From a checkpoint of a small transformer trained on Wikipedia.
Architecture: rotary positions, no biases in attention or MLP, untied embeddings.
Training: a variant of SOAP for these matrices, 511M tokens, 3898 steps.
Each number is 500 + 50 x the weight over its row's rms, rounded and kept within 0 to 999. Layers, rows and columns count from 0. Numbers have three digits each. The size before them is the row's rms in percent of the matrix's.

# layer 21 MLP gate, 704x256, rms 0.135, rows 65-101, columns 0-127
098:569340504482473454448536436447495517455423583547518593442487460527438486482515512500475524475481471565552558517453565359498503479436493604531597431561464543451627583549553508474487407520501477433553545503546428528462545540514527536473429536490516486405491474530562525559542586437544467503487459448513519446516583442522555576439497537445431509416485447556542478466503541482465514598489
095:515520485488461519522506632461491437408508535493481385540476538515449504574535522561459530472419493490485609528515534380526490488521437473478520471450553470549472506441533460489546545460593425523434491508349449552479515505626514451554563495501465548516461418483469485434553563473485477444464566468532506547495467623376567537536465410488435481495559556550445529467508585533470512590474
101:583462412546434422502545408528468594464525552450466537538399455436560430461448508492430524507539478519437517413534528520505428485586517548545507483398505531518471527563487525538546597440478477459480471553468435464489507557534470489543534509432483547508568640435477410527518503532457429576483493587493479564567536490568414516545340565415569452477569493394438497420440479438584437399432
099:538476431507554500530511500465467502500562364536528530491318425559467526485588601484600513579397507457486485499558537522447472418469592528518507580483410462583435463478469449511451511541444584472468484448503484419562486507454408474538456377520471537522543552547532551508517471443552496461491538512431539453481461581516469460442433535589435570499493524564497514588473463474566444396531
094:503507499472491467402439509488486532450521573547495479476497538506626499498596514586455502601504484526556496464506545522537552499486509537441533561426413602422508430477639546506516506531403399439480477530517479483501450565505425471510482456500561487526497415477523470592577559457448549518561409530463463466506476480595437551504445557540556454515532594429500446529562433513542596495574
101:494606441513595518508567540542454608404474491391529515497522531517468534524679539411456517552397478546561482459498544512502456525512519427502419544521515465523496537510507503436524526420422472527457536424396531490510478503502471531509432545495626471479575497512556500470522461418474476506606507508456442546523490423505429543466429464488514465477460487521489433517479534477466495502462
095:504542457524483516492474515507517507496522416614463490383461464465515554604449456531590426487466483543485545526457442470515529480502510533471470406416516534547480539492425456521535508470505562456406488499526380558501503474465468512544459554479520464480603492491486483478574497406528528455486561376549353427494526514445419471492506453505520563474414501542454435485475480511558489517486
099:530491559444542505540537482536531539537563426540562505458474510518517498533398487501572416448514381450427603344525608571428502390522504539564461585578503440372510534455524483422530597522452558550401474437613451461486467521500571547514458454473471500451461428498460535512539514538567515469494417529459534472516510457421510522467515501444534449415485510407452492497509452393451587434560
100:468451512585596498449525593564574441423489511435457493445463474483490474468469452608538486428545474518459461481487390397615557372561535528459487463499470538444476512480594505532473618555496548407480530570466528403510560567456491589549473535482434407526493460479508578511519508450479511563511448475449561528526454494462444600537480514550551578530516469434503518431557564526463533480530
097:449525587539534578444540511506433531457607524536582498463539494563425444487500469467429459499504463569485465585537499472570468524496541479493615474496480434562400491531509562443406501516512454469597553510566487546452501499490478507544444449434454432477557514531522415474565401515509543450521558541533563553517535527531454594580513455517536528535498437579448475468485569540611474533523
106:514420592534403471467497494431442487532404479531525482432564560561426493476487485444522547477510537442544503422478503517539520472491475548473417656497486504500446375484504494495569504569444494484476519465564511615423453506441495519550527471493542441501599479448485555421597528469480501485509547475577460497516485550558639477438506512432410511493598503532458463417535504495478508532535
099:620573549515451501475470506450486539502421430529420495531419446496513573436461514441549528472418457465491573402474525475545578558491512487565483503607459537507494505493449434422483464564417431566480476510516533510539414446530545409412462559471508465504531497565495436505479405475408405612564443525530557493498453543527475562458557558475509403554505498543496586444496543449599521483455
099:496470455463427486445492441540495493604487479518455417455586572540465490490530553602463420468481539549479534501463557556493430429547487496445437535566467520534560590461573518512464575611500505458541462545532511584411511578556510575482565521551524433534572562590554516450498481464525512533501449546501562514508491523449546494402525506521544466473466575501537513587579393453397535488456
104:435388481547540463395492507484513503604476415561490499583478554473473477501479412399525444510600419551447421489453459477507422480467501571417541539497428334471490537482459480525444493487472568414515499436493528519504517475495438513415499447590433608476498497546439528454496491493492550502559518493521447474495479417524473514487474491520541634450458474466395404583566533508530430502521
099:394430482483437517385667473482463452514488495421484486474474442515493419470556400406510529426490518401436469473481529495480531449446547457462468490557521491451512474507439495503509510537436594493418554458433526462424533520413514563528450387504526462487503520526567511447396518547452539494473514506481540453586427487545553522492411507438522456482469430409521498488558520513607480596535
099:538454531505490444547432457455500578539571572516510539467493546450511547470498547485512411537466448509472460514435464524569606559446410473513498462503501460506452519495494532557417542551582555476492481495415501562532450498500553472511500512509565494529509466486440609515466573525484512396487652557541498446551469467465622446496522547396474488468491492388385427527429501482519439516443
106:421455453518446448475460395557569438503454501466479407547586477484472488459465522535501486514456557513499486350474497439480596544538536546560500491461457400524478442536596514506582490555490505500454487484471425526476512509489448465374478506517477451480486575484494426489460681542463591457408450479502461428541489514516506475544499448523469494385536421515462511532477429571572547463406
098:495529550532418504544438490462568451472577534627465454458458548543608457541498452582453539555421452532495467499409396502591417540559540534487524563496561560452445602510472477486489622469517485585499508420546428507504553473477489491441457425486569562472508619603618496444469586446562584532489522528565426508503492522544529466555475538546470497500420509513543437519471534419579507535483
094:544498524473501552473535522521498433498568473531572488466580504464444531479534439499499453460477488527581437414548477393377452525530451572519535457466389521514553564586439473518425459509462490451493534479532501462482481493451537444453520502487455515417458400450451474428506487396477452503493529456457492492520569492442511488492450481464561499460557467380525520544501455495480437458499
098:478536556508524549460511599447559519447552530398455510472546476526534526505469551483537447436397467393513483513531453502465496496491485475521462501545521547586532508496585522457537572510423450482507482475471471639433525525618584474548531563567552479542487603411645401499459502517444458471508523589569502529539507410502448486508532536406465483502517535435509496531460562466439406541519
097:511566506557533483456501455495503487525523512607458486489554524453532529487497595379560532566400536526505533497505600520474440513532423390488538468570544419538555550496536486417579551468512468607460547512461455609519568486440517563529518453505457469551531459419446515495490537531476492565450438495468542488471533603479552519443462499597498466570534508492561438588454490613557564483410
101:486516490518505508433417576452583547442595479659496480474443588461587477535520556547529543421426482459507491453494462499435452542426545526458513572515511635457479448496491383505441440514435510495442432436522422501490471514389504486420426492516408545592496390452383451552548452571468481598442461562454470554493491461549479539424524484488480514531468541474493512459449446473537511505505
095:463509480476500453443527578535494439531589513518545608471451513454516517543445433512528517515529482520483472417500505553436508470515480498373490602515518463526474499525550440511432502522501459550426450577478525530575510523516423517440507471501506433487470495426497525481557613515499489485484492442567441449485483632519505512412574503431547533460469598439561448506394425516442554532488
097:542442527617503471554449462482512466602475550448417493534498498418595508494496410475505445531461506567426550486441543424566544551480511499541417494507508463414504573491603504567594469475486472473435563555412539467523512604503546418546514452443483451517511525450504487519458485526487473476532491449556546559399522517520617459451519525446532619424600458555517508480565568417511596528455
096:497491514420495536440478542544475489530559575550547473448473513527519517499446479522509424517479462486487534543549482506434513458572524478478459462406466501543501603474549467423588476475474556520577452503617532532542480520413477545512493474433511493471459383447480582576501379570491488430490468475495509536488492422494514543494583535546514537419526485377578524626470629499516511509511
105:492540538348444438544514434456485594513544497465527517493490531391509551503505454494567505528486536520490575498427559435494519486600540555533493501473593521521517635459563474571467521446530575497514526491529521502375417535591486366498580514540495536493429425517490519410467536485488565493549530544351486489447491534537484473489450450393543530499588514446573426545586494499456639531514
101:495491531491539396480481553465462580461506496378447472571449614424571560538538537485553517613507437507499488504491457546564534374487586413506490465548492480496478504359518601479499479485516479490538564533529490485529449594537529478519443570486503663481545557578534566475543609511468544415505519557489491498522494527454531524511430522481510536528522543520444535515516530421406568468445
103:456498522540446515517422438425471496477544492391482544592531529530441510502445621447546407601551514436578460502568508580588493467526476567503561466489447431472506554479529641578533538459443477576553468562472495536446492516551512497487509475571517535483506515533529513526470498429568456395554479429457450508468460524430551502431438490468417488560484503515413506482532456430534540517476
090:553461468544518546480597535486422479372526431543604510538558473505477517535546467381528436653532531613534431469572584488580463522436385532513438581536519461465537532522494472504453552444519490492558499430515498502519479447499562512462441530484510456483567463531514528475546445507538555529434565514468472454564546491536547448442475456455546460475569432462503478534457553540463548450431
093:562509508581526519430521569586507578529499536482441534526452537474579527615539508550497426564458496421540509504519527505458511544387520554513460488460469519447407575570504487432557551548533495580562547583531511508424451618463503495511529461426540514404464405471481467521474543462502406465450477415572586487470472444507493504538569496560456441476547458472539508571511473520460525616495
103:445531495522492444489527580449446558501498449532448541553453516435468504501489536450504537491492524498514486496493519431502458491407484535515572559506529433592521562657506496517520455434493469421512575524479502473508587520463497515454502482432554552482564493521458501473541503448513464440460524402472453519380471410495496550515523481541493562453464426497520480478438478531499481604458
104:498514480431494453487442521507499584497494568543485442521496498555558342532437517523546417467529475466556483493584496475466613570469492431436429471534505425624537508388503580572518496579565571441508525467396455510564400423418586530528501462455536527483510574478408470567448479553566446415582457528484459508574488528394540541569481525455505546518471575494590515515467542483467538502511
104:466530543480547559500553441557554515555551482587557447508489496538530466492507651443426475461471536445447504506494558541640464571457531621484464467550404407533559430575460426470457577467485524485508478601541516462625437407539457511489427468501513469495533422425510534569541517510576520487523561448522422513467559475500590434466460488474473496496595610500450508529521549577548486491431
106:513550565571464471496466491577444441519491459435550558436416516446547423511494495457483470373478487457466533456490489512566488581539511511558495431595527488483565525480540461642400481567468550504535423481480455571488488570473547548475454487548483447453544498465445612378536577501494527473497480476527508568542525543599502711479457482501460503507525498433514500469526506543548533503532
095:548559511516482565563528479586460493527480486473543410412467528470523492534480577563480526472533488429442647587466526403533487546514472534526536478520555508492539418540511502491406496520540490563626542510497460497530481493540518448509433376481469497560414431568492415532580494436501431538451578596445462402512490483463428464521465497422480498528501563571504592535490540517493452547488
102:465539513499510515563512489519507477504590674458529536556461584478555501547435453507506542517458481440539513452498499485494511591483481432500507530458574578539527518513508457531450461554498391553459542491491440404453487530487497579463439576544505427416507500512482522566537466404552536507541440474408480515538451462435524529478643487467523515507491565453611460479402537393561512515557
105:479452578496484482481556567471474453484526562548482410460554469505424480499501488472556511575520420487483513492576567541490470525431507546495524499528504461453379479454472512406503572445500592571576515404517453472512508385488556471499509486460478543539483498487571474532527483521557493442548523506548471523519512485499456572512409491509432514544506521450545495460473446498485534641491
# layer 21 MLP up, 704x256, rms 0.141, rows 65-100, columns 0-127
100:464534481472484503571534483352508502559490542480436503499458543618528480490560506423445529495474453513512478411398517529503473481453571413436568486497483481527493488527459468463522478559526588443358465586454538492528487546472615472456438447564498518405514542504522555550466578517514535546575496450486550527473475547471498473518563618450538530448481401465541543488516381555474475536481
101:560510417432543447431533469555547517590494491474508509499498506469530541471485547503554512538490491486459462482501582443516460474547533507577475483548448488429501508477513457467364547545481501451532536513525538468579470514491398454523435535646538560553426511464493465505461460546466455495451461445470495441455526474477465485528528538531552468588493497399512509411445533459451495485504
095:409574367511444500593470516588560485542519451496517562527529526448509520499496413544491477526544501439457383565403452535528485434586499569511541484520558430505432519590543472523457515465471586406450454524475516483488447547520463499492567451432533523406588491500518561466500473487503517542515508576478493471521397581507524366419523418540514546451575480489481494621483451522449636489585
102:505505588500513450469537458559453462430459546381572399519510507542429441563518525523451467537551513503477592404552558447482493529463400494476500598494493504427545538532544401540551474473443525523512453491510531415514497491491509472499546478567529486559497431560466438515512485535546478460522590396486500499516493437519490439624351505502424475433452516362494559555513467625522471527511
096:454481562509475556475438571464439420451651528581489531513493545504507496486438352452495418514420593503505543532551459506521439496510473498523567553550482525446530526515433470530461525504556531387531510530449544515504452559508372530466492474505608548540608496498449513531464518538514435485508528516592440508541443454526511538622534499556527464527505483349497527470546505512519580453540
097:466537521396557446563503499464497559438512549529584470523543451439456564505485498418466588485431485526581404478493506447538467534444427434489473543460457551435569509482478485505512459497500619461490540444394556459449556482429509372621489497507450420482534439515566539539426517512434567510506501458407548444512589456485437452519506407515517456543460536548561397582463521455553589487493
095:505477527474456475479505491486472473518486467552477470525455498507470466561477553568379484581529514485541491521485517526511589503515444496510523459566474442519523453525458404523432426536471544527545511508449528508456524514368455424521505484559561599519498460472523394558471578520546584595446515465514534466556543488485517581506493466493482516487495431568536550523523531523432514478526
097:571566572449587458510520396552417489459416543501606511530511485343385478484441473511426603416500504463525550508525542515432492390498490376440476446607474488529523533551532538376502501521528503472433400484457468531526480433490435469426495550532510533471579558533471440457517523467450518532505449514551502499478452470477425580497456465487449497504480522495428466387584515439436560550460
099:517460416580466542573486576477579569490567544516554582464565438480534537530530545572377451529478381527530554442468514488476443540579561513464570451552518501545458455531442474401522476504534520533461502448444483579492476470553500608486456503524531475497515580467470504554575551477415472421551471543492482442574474484557451512398634503516509524519386519436504478438504548549611541401534
096:559383531488401496460457561573467558434505563518594498455501429516474621550517505506515509521467557441467522466447531556458547471455457459450506439498508584492517428481567496505519415467507413465498467497584486541609434573478513525490543502638465499462511469501502507456506522526497435451480478521381489466461419526440494486448549502517377455512496546493451559469490354413494490484485
101:500430508554523533470488430483468494457471461612507532556543543456510511482533564488494422578446556538479498481503532515427527491500538459466524526464435485535512504469490592448468557601522491496405501535499588509471509444489524558527501509483560442468464430602484487420462436470347488575415522525491463574470442522483511550507501522492423437446434450548507409491443471450533586541410
101:626454416550463430495477561610556467454523593473488496442475510453560546516468481450516473413488448456468433500456465487442487529518498473474472528427457452458413600502461435558466595479488514444519503444508571501452576514450431545534593521512511451465407547494464454496424495547439585547471555553538501491471372540426406486477517425495471474414462563501515563526462486581530510519398
100:534473533605573486440436405498583511539438424464483480523512589510461534490457526506388603443514576603417462497492448483452478547538556498476466549479498555553430487498527543406509517412472519556552553490487520524527466485498489466495535505532412548489531480509533577494444485520533513497588483556535522520395459473556482485465510544540514471572540477534511585613523459480512515527482
109:495450533503601454425504427471439470413459547459574488577441422566458456472556586547522507547518516535505569499615489437530510490536484519431509502464591511504548497430517549490463521513547469480579500531454520530569534382443495479508455510462539549447438487533501521535593433504504464428565548507369522444515565592494523426459555458533553532501577518545604483524525492481441563517530
104:539528549468527525501433407469473394565562469476454437462585463498464583512562429499547589472404509487436600482539506465521516428520495521513529557591573498514422526448465406467554467425354506493446453502415578510449460479504445459467558445508505506425503430393501504521483489532454534494483530466545479508535435418478539403528493524535526426398478576493411403551557580461460401535426
099:564522505581513563488519471508473498437526500464621488539494567559556559538435487470553472529517504475477539516498581430467513536543515535453456579513494466533440437439592527419607482532433604515565528468581541486464443576504474542483514521451567515575426533505394471540486449547399452577428489592481490528530461564617505444547462437554525451488426477464555535557504451485552459559497
103:445554516449543419522527533476526485541483423521518469344476511446485569357415507514470565557564478471419533497423467462493470465406485484390526540528528474567480443464470559445553470448541494585537458598466590499618480532481479541449465492555452454429545486495460522449582391424441520555436480475436480434494497533525553584583533441421546497546434483536578505510510465467479485477525
096:540545559559403486519472484476535536500454473533519431503490499495619505604494504593468513573481509500446457547478446475518508392438541425456598476492477470536465605480447523421462525493566468521498525453495549488470538477557390536517432460492566455516455490449535433544405446473556464517528544474415488542455417497438482612459599436537460539468534537483511421526519540480441454515503
093:547564440662499516446545520450558504480534509474488472501514502548472503503481542514520527449550476459367461495490583653468495483467544472430535495547543530516386372485519484534492451468505443477544517469461537583549457442512445496584544477551547587476559529458493509498457542509441433481480485531549469505523466548438528543496521557509469538508582431521484504532449537342549543546456
096:436548538538562450497477473535526556591429464482542494550566509518479535469587483513517425478463631577473518463516609479584483506442556486534557516579509518478484586546509602503468391476494491500478493515453521434436596443449477471473594467512527406446479517433583365515468459503571507596538429463456417435492494492519463575451613496538550429520463440500566434431453511439483453526493
091:480534549379425559556464543470529577519492564477567494545570428603594422408514482478452564420505601610536478491475551616616541541476508463500392497515548515483524606552518430557432511494455511453566486472512450548380497483472464432483509475480510485531599431560450541528573536460485451491530438440566439466533484519456473502467573512473529571580528527444458530512469550469507534593456
093:544336515563510503574621517501457474574545494479516628460548495485496499572492465575562577489478548489526531594500525518492571549464463427513432443366462501485499526487500475387424483454489507441507525572431449484477501457550435523462542539442573399420579533614430542462494440526423447493393559464480531500511565559486528478590382408511499483552582475429483474515489471462500514470481
091:518521593509494490511463511522545491430553478559398495474567460432508534504496493599532517497428463566474537539516517524521498469467527467578480509585521508499487537524521431584496477454516335551512504445486467417462527505490496545556513502496438537501507497391466438379495500472468469514527598553476542445504513595536497502514516520505484486511523489594486497475516566526471365397572
099:498525400583445481486484515474476541467512511622506449491583476409470519470458542454453534494468523497465572556588505450577459437383475448491462484525533457513427460428538529538538474406550473487461475473433621508430558497509453571469461575464512522465448556488487488493477517413613503490562582522420467456503626482577438492469538508555521491445567457534518551517496385436533483445435
101:523490497501500515508501430468547466526547578554490553430519581473398426493472449567589489477473485490488534515542498541495477425462511362453425462573533449451463447540619548480516480511494518507483545576488514497508517532615554448490448480369515589490548542461559532458529483492581442541513479446471513562475499521467489543469485544525429564394477548419472536505443508478528550589481
097:477480485449448449484504463424466459403594496524375570503451507539500532588539522371400471522531457501528471498547433523532574479466494489550519491566564508455528533448570520537472542473446535486598467474516454521481486458535572556541518514498595542496552462530506518484492541572453571533572532578517539478508525483589518541563512563540565531445544577432639514545481534493424459479436
100:460470418516487510484497438527482497545575441465481555455472576372522465521569536564523403469479501514490496466521510474525539388462537498491506510467546384541463539480472452573498509508547513468557524452550428464530488552488488522520501480555482415517541612446549434479547575494445504526410483516484416581444545483542566589460501495390435564407527542466439469575485456436524523434497
103:541513464498423465556473393505501572546507433501472564394516523411446472538611544435498533586478430528567504599348495483497517482491504496515508445623595432383498506489518569519504497505463529455540553545519446466533519417520459528533523490496486536572528566516494574560439463514422450457415474467486534504561477505421455479519582573443522647506559505562534552479507541622547426496522
096:524567450566551491489442411490450519493511520543610520506425478473494435539454439457572483392482491513421414479454499502606505526546514446503466552500453559465465516473543558526596443473544645529534495513446530478468583485533462499531505437511445487581583491515422502553435523552481553525534496529494527409490395588417541529543427505480532578508451532433529538481564490548494584528572
098:425464385469478498541487540535570477571435575425413460445535476545541542554460509460479508554461485453536489565516511454435499481529452483530497442503547505518532463516447560493529500568488494499570502547512535481608479507544562500626503490473473532568659522517556612506556532444456501441511472527535532485531521603491479512346536588551505469495413542494549549528497551444461508446472
104:459468458474454442494550564575577538459509480636522464548457509571532446493533478511511436491495546521509552493567528446377535570489502568482403464482436559528465551427537592560459573464465509473420558507552600437480495450492566492569532530459476542470449450498569486465535489498425614438467542473503498517528479499497577500512481441580528513421474483597594444480531499497568549536527
105:447507399572532471516455557401489510480447466485456419497551480482476438529533487511503458459600504530472544564505437508440546500529567510448458542588468581528521580524548507467393555576423456488514557532434536464420567483437471507490458514612543535476493534477450530546525501518483451551571370510489534500472503566449407515570526521374555510484408545524433476413446496439499521495432
099:499489561436507473517438524549489563454443495443406504435517543576442541536430540502545544509460458407531474482426470405484504489500554571443545469546502512470495477579499536418486527471493571455448456615467550551395529430426531535501555544454467528471529480466537531519529509553474437518511474452558494480401493574471561582440524472457470575547494588474424506540427568467535425520542
106:564464496524548556425493458498527513505518456570482388505524539517473552506495440538539534537463514499492561456535445514500530555603458415544453532521396499479424531467511419446551441389431418512450480534531451491560515505449457550499477510514562553543539536551548550492529529514562513478510472477541509502473395557458534479544522539530391539499551463352580485462479479544474527514513
094:491552540514476550494423519472504430567519432565494446571483447531521549418551515575457574453481481470400385534506481597430591588517472511516494518505570495578528572428513525520508489443459497533501525516505532599453568379511491431438471543512423428547585483469417466511504456466485606582425449527411528473537557588514505512509524485456460425520514458467439466496507469487550478482531
100:510450469541545531475584522476597473499500514490461416461485402437509425535507530467442539499447488470545527523558515411492468463553491342501534458529481544511468535501466491519586436440517474535479510503483513407436462564454470593547374505389466467433424444573512564574490523543541441469480480482551521455464517462441489457523520531497595507408530495506478465457515534484371461556490
# layer 21 MLP down (transposed), 704x256, rms 0.137, rows 65-100, columns 0-127
103:432443581449548450521536390510508534472542501524477564511484518545533449458503532520450627493472520438593471522535490461490540573434521441429485487490516440481523447484498571484416487481477441450495530517471416314630522493519427590475566577514508473424419505526513559495493444518508439492521469444508533462532440548481524563534551539497470443502406490559513518346481423454483519539456
110:444478483479621495430536536470469528530485515521533458501607544429470521501555540549567415483496535396426491475499520410507415542438440536530527413456464474482469515476517470442500565454551409462425485470427524533466517529566454578495560491522456552514570417512477499502520586446491484436372526466481509532462438662586415506496433414582554402488557467581508567521413516519440451534506
102:371411500520519487523509510481396468508478476475462603478515555500441529480508488530498469601401540428661573508455483480455494550470526440557503439547481620550447536457512495553533490558488492465508579520514459517473495468517510570453510491504480463511452463498531532521548504537560522530525489437642488478413485451509574510466497508522483469511504490519507518664514523572492467528459
102:530534537588472552483535554469386500558476425520478484497472505473455491511546493461508486480484500445458390559445548425491504523531484479527483559445509498530564464556468416489518552546573526513516584472479511572491466521526533555487528474491514491514501458410554382470501488575476390473410397408536521498510343551487472570520477525494386536453410437554474470518618487477484492479462
095:555474497470445469617510491475484458441404614538421535502456506533584504592554559419463504461511533477521500506444564494493598543539533532508500490505506497506499415464554521438447466465477550589548503505535494482441575521475543454518499441550455476532395429514490504476384484562437574520511459483394520497594502537484506480476577469435524487487559496361423439458448441676555534602472
107:442591528456532566532476465548485521496424484464492513456476445583514534519496495501484525551490529497613413574462535591486431496517510475450558533414567571570579474509522467539514459558418480377482386620504598452440411509522440460479613457534473462516499416465561528523604396516575524504494531490467467479504582430502524474508515404466556501516467467437472474441473453451533536537505
097:387503538547519518505563523516526463558523484565447596507408406622431531507502463564520530453489463493504407508517492439491406385472488522529446454459448486499569537418508546459537523502579511553446509510393493513474462497496484523469356526494454532516495536384529541490527508528442518507518538552502467441527476449479494440473398515486554509489551492368498511512505433516477528582511
101:589385498544589434521588465551509601464490443502505545515508543569547607474504426578488461485462494425356450444509423559439546512571474520564490522521476459478427525445448425492527542449508563531509445460545539597495585522562505519521499542597464497425572496536517516442557466438545568467543573457470429487470525483460391402444457449462461457465522440573498500495550522498570512554484
101:484455551478495402540553482538511548577535541455542477548515540451541457518404500483432528502468513585590519432490492544464460514530538445494547468477534508611542470537535458495483456462442453553500471594583491496531472386470521483437548528562543517371562412482524518531533551443420502463425409543497473502476475522598515441467584488449435531548504394597556517527514502533447415410581
099:460484485527460491505486429516537436462458512523550477522492442509469513547633549518489422544514478539442514507565550371498534479549477480521514498518656491501490551425453594539549514526591527536477510522479491472488545511545524488440456543525419475525504554551583510434524558516410561495590527587495560554450510523573528453466552491493631452444469430471504486578513561577557502562543
103:503459476463549619545514548473479449470489507539462502550467493532503516452463481515502506506495532598486550446442499448526454410514494478541530557486387481467484567521455571457499545471440416539500524533513681504518551408482473547560421481513583470475502617473452495409441587509459503496539550471593477553554530559475533481583556544496517472599533536521526490442532503544508437461581
102:605515482499543562435493493520490507448481404467515514456462545524544454398509487504515384542486437511463517589532567483476495443470555523492550490495342511592424501531512486492525449519545443479481543467544565503492420564505499457489582516549549470577390433411472471500451512526539485571498526588422499506499512560400526394501534492460487468485429599452477517601555472426479457562469
098:508447543358506472595467487514396509410478383462487468536501470520518472443557524495492487561551516471491604488517555522565556444513511471510453508500427517564468522414472514586538446418479531494505455517449510517512510447475506411469487548514549543525416492578492518565534541415492588522484485483512446607566571458616586528481545526499493498473395517582505497490448533447472413482421
101:606523469478509455503341510475555568475456452447495534546490488472452583482575556531539512425507495592544522570482548460418482446482483526552519555466500571514577564492579493532401458487400485462536489509508493494529547448511389534517518555556519476586519476559474535442457438533416519472566460586521586469436513409514424487460643543498474518463555572500579533486565519493489464419517
097:548462537482458324527562473515457519528595553606562472555558509448526553515510473537596600402453460548425499461467458504542443498499596470521472506512510472444550534552489506563501501536523511491537530551478522495522498559516561511493428464555465495545548518519554529524445517452534502548519455496508457438413577538517425416507440429446494532482478425479587398477541440482519557468366
103:401465488489479590454471430458522384513461451510446573454515517420494527500429512510513495468468508420538540488471500542575418467506470570574441447405465480463475486526528550448518473569528503524502472466508580454447448528471540375466522511516566488523536442529464490410493503429459499494443487467437401490518530487494452487479458501646549549440555492435544552438488510508500496469484
103:498573471588474464454541544518564516448453523420525517514470574507574509513545629460527504579536515593511436487506521582551525604422518536502520478463547525568431428507506613507600537611552482523574475469490499501509535405579496547509459461454513571505506534493515459493476545539423461554497616516431548491557466492501453464535533510591452463506519542451474498557469492419517521418458
094:572548442523503398500511547442460455515428551548521445480413436481468420472547567507413493528502530502493565352547553462413451483521442555488467503518419551483453518503394465479544637547484446560535429467553587548497671428528482516482499390626521486510483430479446487447523469413521467576556497451573461559472466507522530469503440467525531418472474537422501537460575573561486451505444
107:539427450525517580475556499546536451500479545452618470523534465579501488488489551544522444477475492524504506383495493510498490551555489432500578437484469562519462540501412425476466462492464454470499606359468554524453522549532503524568495349569508563392517468395457467520512563553417498527470584499513477575558514532451472567427476558524450566555508459613511507556438534438506524506503
098:546498416427467457542580483489373572487469580556463462496466520457556476431472434458685494417589409464497432526541452432494426454528490491540465485559453595557428491577556489471519466503494465474481478480483451543440563548527500593464449550528528535539521521515579488548565435535487467471521494550463510432433485504504493517436474569486600476572526495470535486484422525496491378515436
096:461557465495490525512436544501630435469514455526519487506545438555528503452465501509501549480529441435454459522581409593549508624422435575513563455467558599446463461496407538512512545519465559561490593446543519423518497410513512632512462521483528552483522524520534469528411523526552504561472459495447451510547521465543519524504505641525514490566451465428505343466505442478475573572536
100:493586517513534547485494470529389619522510512339640459469540543472521467467450437402478514479571474545509510480520465485553471492482457568526501482498515470489478519557444542504485501578473459460535530494537462458485550434530533549518539424415530446499498512516499551506465496515560541520565511514520509527470576518511578318493559602503526574445519458614546469504532452545475475501492
096:442450556550517484384465444462486539423462560470527528469541541488544506562422465461480563523619481422509489462547417491460481431546550459521516525423462581491469554579588501531562521565485574531501449491488529556517552531487435533494431534412403532482444476517498563459466431371512420520426465459527407541425447450482451567461577429470470479472529529630536563470404581539536476458435
097:558521526481463500593432571508518530525511567449607436558457502536552481528506501463457470462499542406582454538462561480517463466460568439437459453600493499484515532432535459577601483470453419451567547569595540533564504456460484541476457469442410527450463499407447543630596488569496489540520516510462537535606585487448504385499517494487430523504532482474420530477489592399411532469519
099:505450528486627449577502547486473401460535452600494475511519586515540599532563548531525450484507420452504446514453543515498483553558551500553451479520502481564544431410554546441476431561539555479409510484561443544518522577561511473558547505494530561551556456532530459451537529547549531480421361460475507496490469557527474488439450432517446480462468520501488507467562492480439457390476
099:517488530487529601462488508475478372495390449577462489524479484573581540498575579540444468591386503495524600401503557583542465580538483392477389489469491551538543524392475440510530534419524495508535522484494467535544497486459523548550574457422485409445471475405423442495504528469567478485435534456528558593514483463493481509509598507518432534510550475467548467459493422504483473478469
100:447535504487555419525511384459475500467465431488517581499424422494478492496423439497501493540495528520533503515562505580542635499569461522451516492450394478576430443530411494511447508493425567414514566505482511479403507512532549512492432547646556482476528473415506538569624618552484425469471552506480588537478538536516506451513500548556438521483578473500489569518428411568479423529493
101:503487542464536418509407525607550528457426587454504444431531526425476439524519455549438416473460507503522482475540511605488475518457457468601517502530478526483492526465574527537463422454427577530549448446481413539565424483558519468507548555571529637584439547520495467481539552573541462428543520534555411515639600511477475540457505586499491514437483568540464566453490481598446445497476
088:561478495436445586466507523418561501464432492488494529443510423493512514573378440552435537539477454474617514537553514486444432613418498539460500573487542535499497441525393523479433534541474456505532480520460515478547474503527525465548466476514421516501485443517550502482549532477500483484523412480477521591458482582526483494368532462542547398470548456572479496486542512449497481471482
098:474423483601498559497518443496381507556571459439528530518572546469579519454654524460552585495514474452601526402537470484506492502492523498499463559472389510485388530520504511483516534582507438491444510560519500541543484614555426496464498476494543526538549427520521405536494435530595499458476411477547529489409447436519567377395527480501535411528592588471563489442500520518491532522484
103:450540559460463599494501574540546536495441499554508496531540415508460428462498476534473547588592484445463425439531474533453547474403516533435447459567420498461429494451541477489480580512556561550526681526585581556472494480457433547500483503436474487539504486508493474565408506516480482505543550488444639404527427542436464475466474489507566507551384489545472432579484501520445493504537
103:504514589527476483496553441460502473471477518496448589479533500541454435501450599471486480409536470587528519562509501458458427404448520572454552515449561487461442503475537451490522520527502551422581522500428436556404481547527594450439567534507573523541475444471539468396516523552530478542535440420558493553482536543450536541579447454504559476548530543641627473466432432445457462532448
096:532457515544605499437495435498494488435487419526480464583477470512598474471554535546440489507549550518579505523436443566494496504514491524550458563509456527549509560442517563448501422530465484402555421492617493451505490530455470424456504481485554530427536420506441460539583483453526480486476531557489543495504541480485504563545524509508502494411535438462484494479421561598591587537497
107:452480468496404471560574471549521506573535517490556478455532494451449482508522444472498571445433435470509461471655517483503530516582462559441463486479486472559389647561471515515465399554444523517522472471555562525558437554544524537447489527471455619465450478538531442471569538524499483510481561549502568482469467553513488617544551505506551502445554555447441490566460589435405484497546
096:520443470461466576470420498453577463505557537591460564533524499506547539465556495521516454538568452592507463511463568518545470428530486509440400444520525520459554515469476514497514513518429461526543532470440459535572433530493513447617494468448440474552479536487412550510442489451465568522423553459573531575475561455502549469546492471542435493429507521446457516666448547486391523468543
099:398556533442559559522495495484449422469426589373468463500530489605510525502551501479480574502458391409538456511513552525477547445640461577461514485525507526499418433611585513438478575436499532520562452432473446468457508561479443507541518515566495446534477503470557504408510485433533505629463496476561488572489501544512487535537475559459467545545504580640465506513524444564515478488473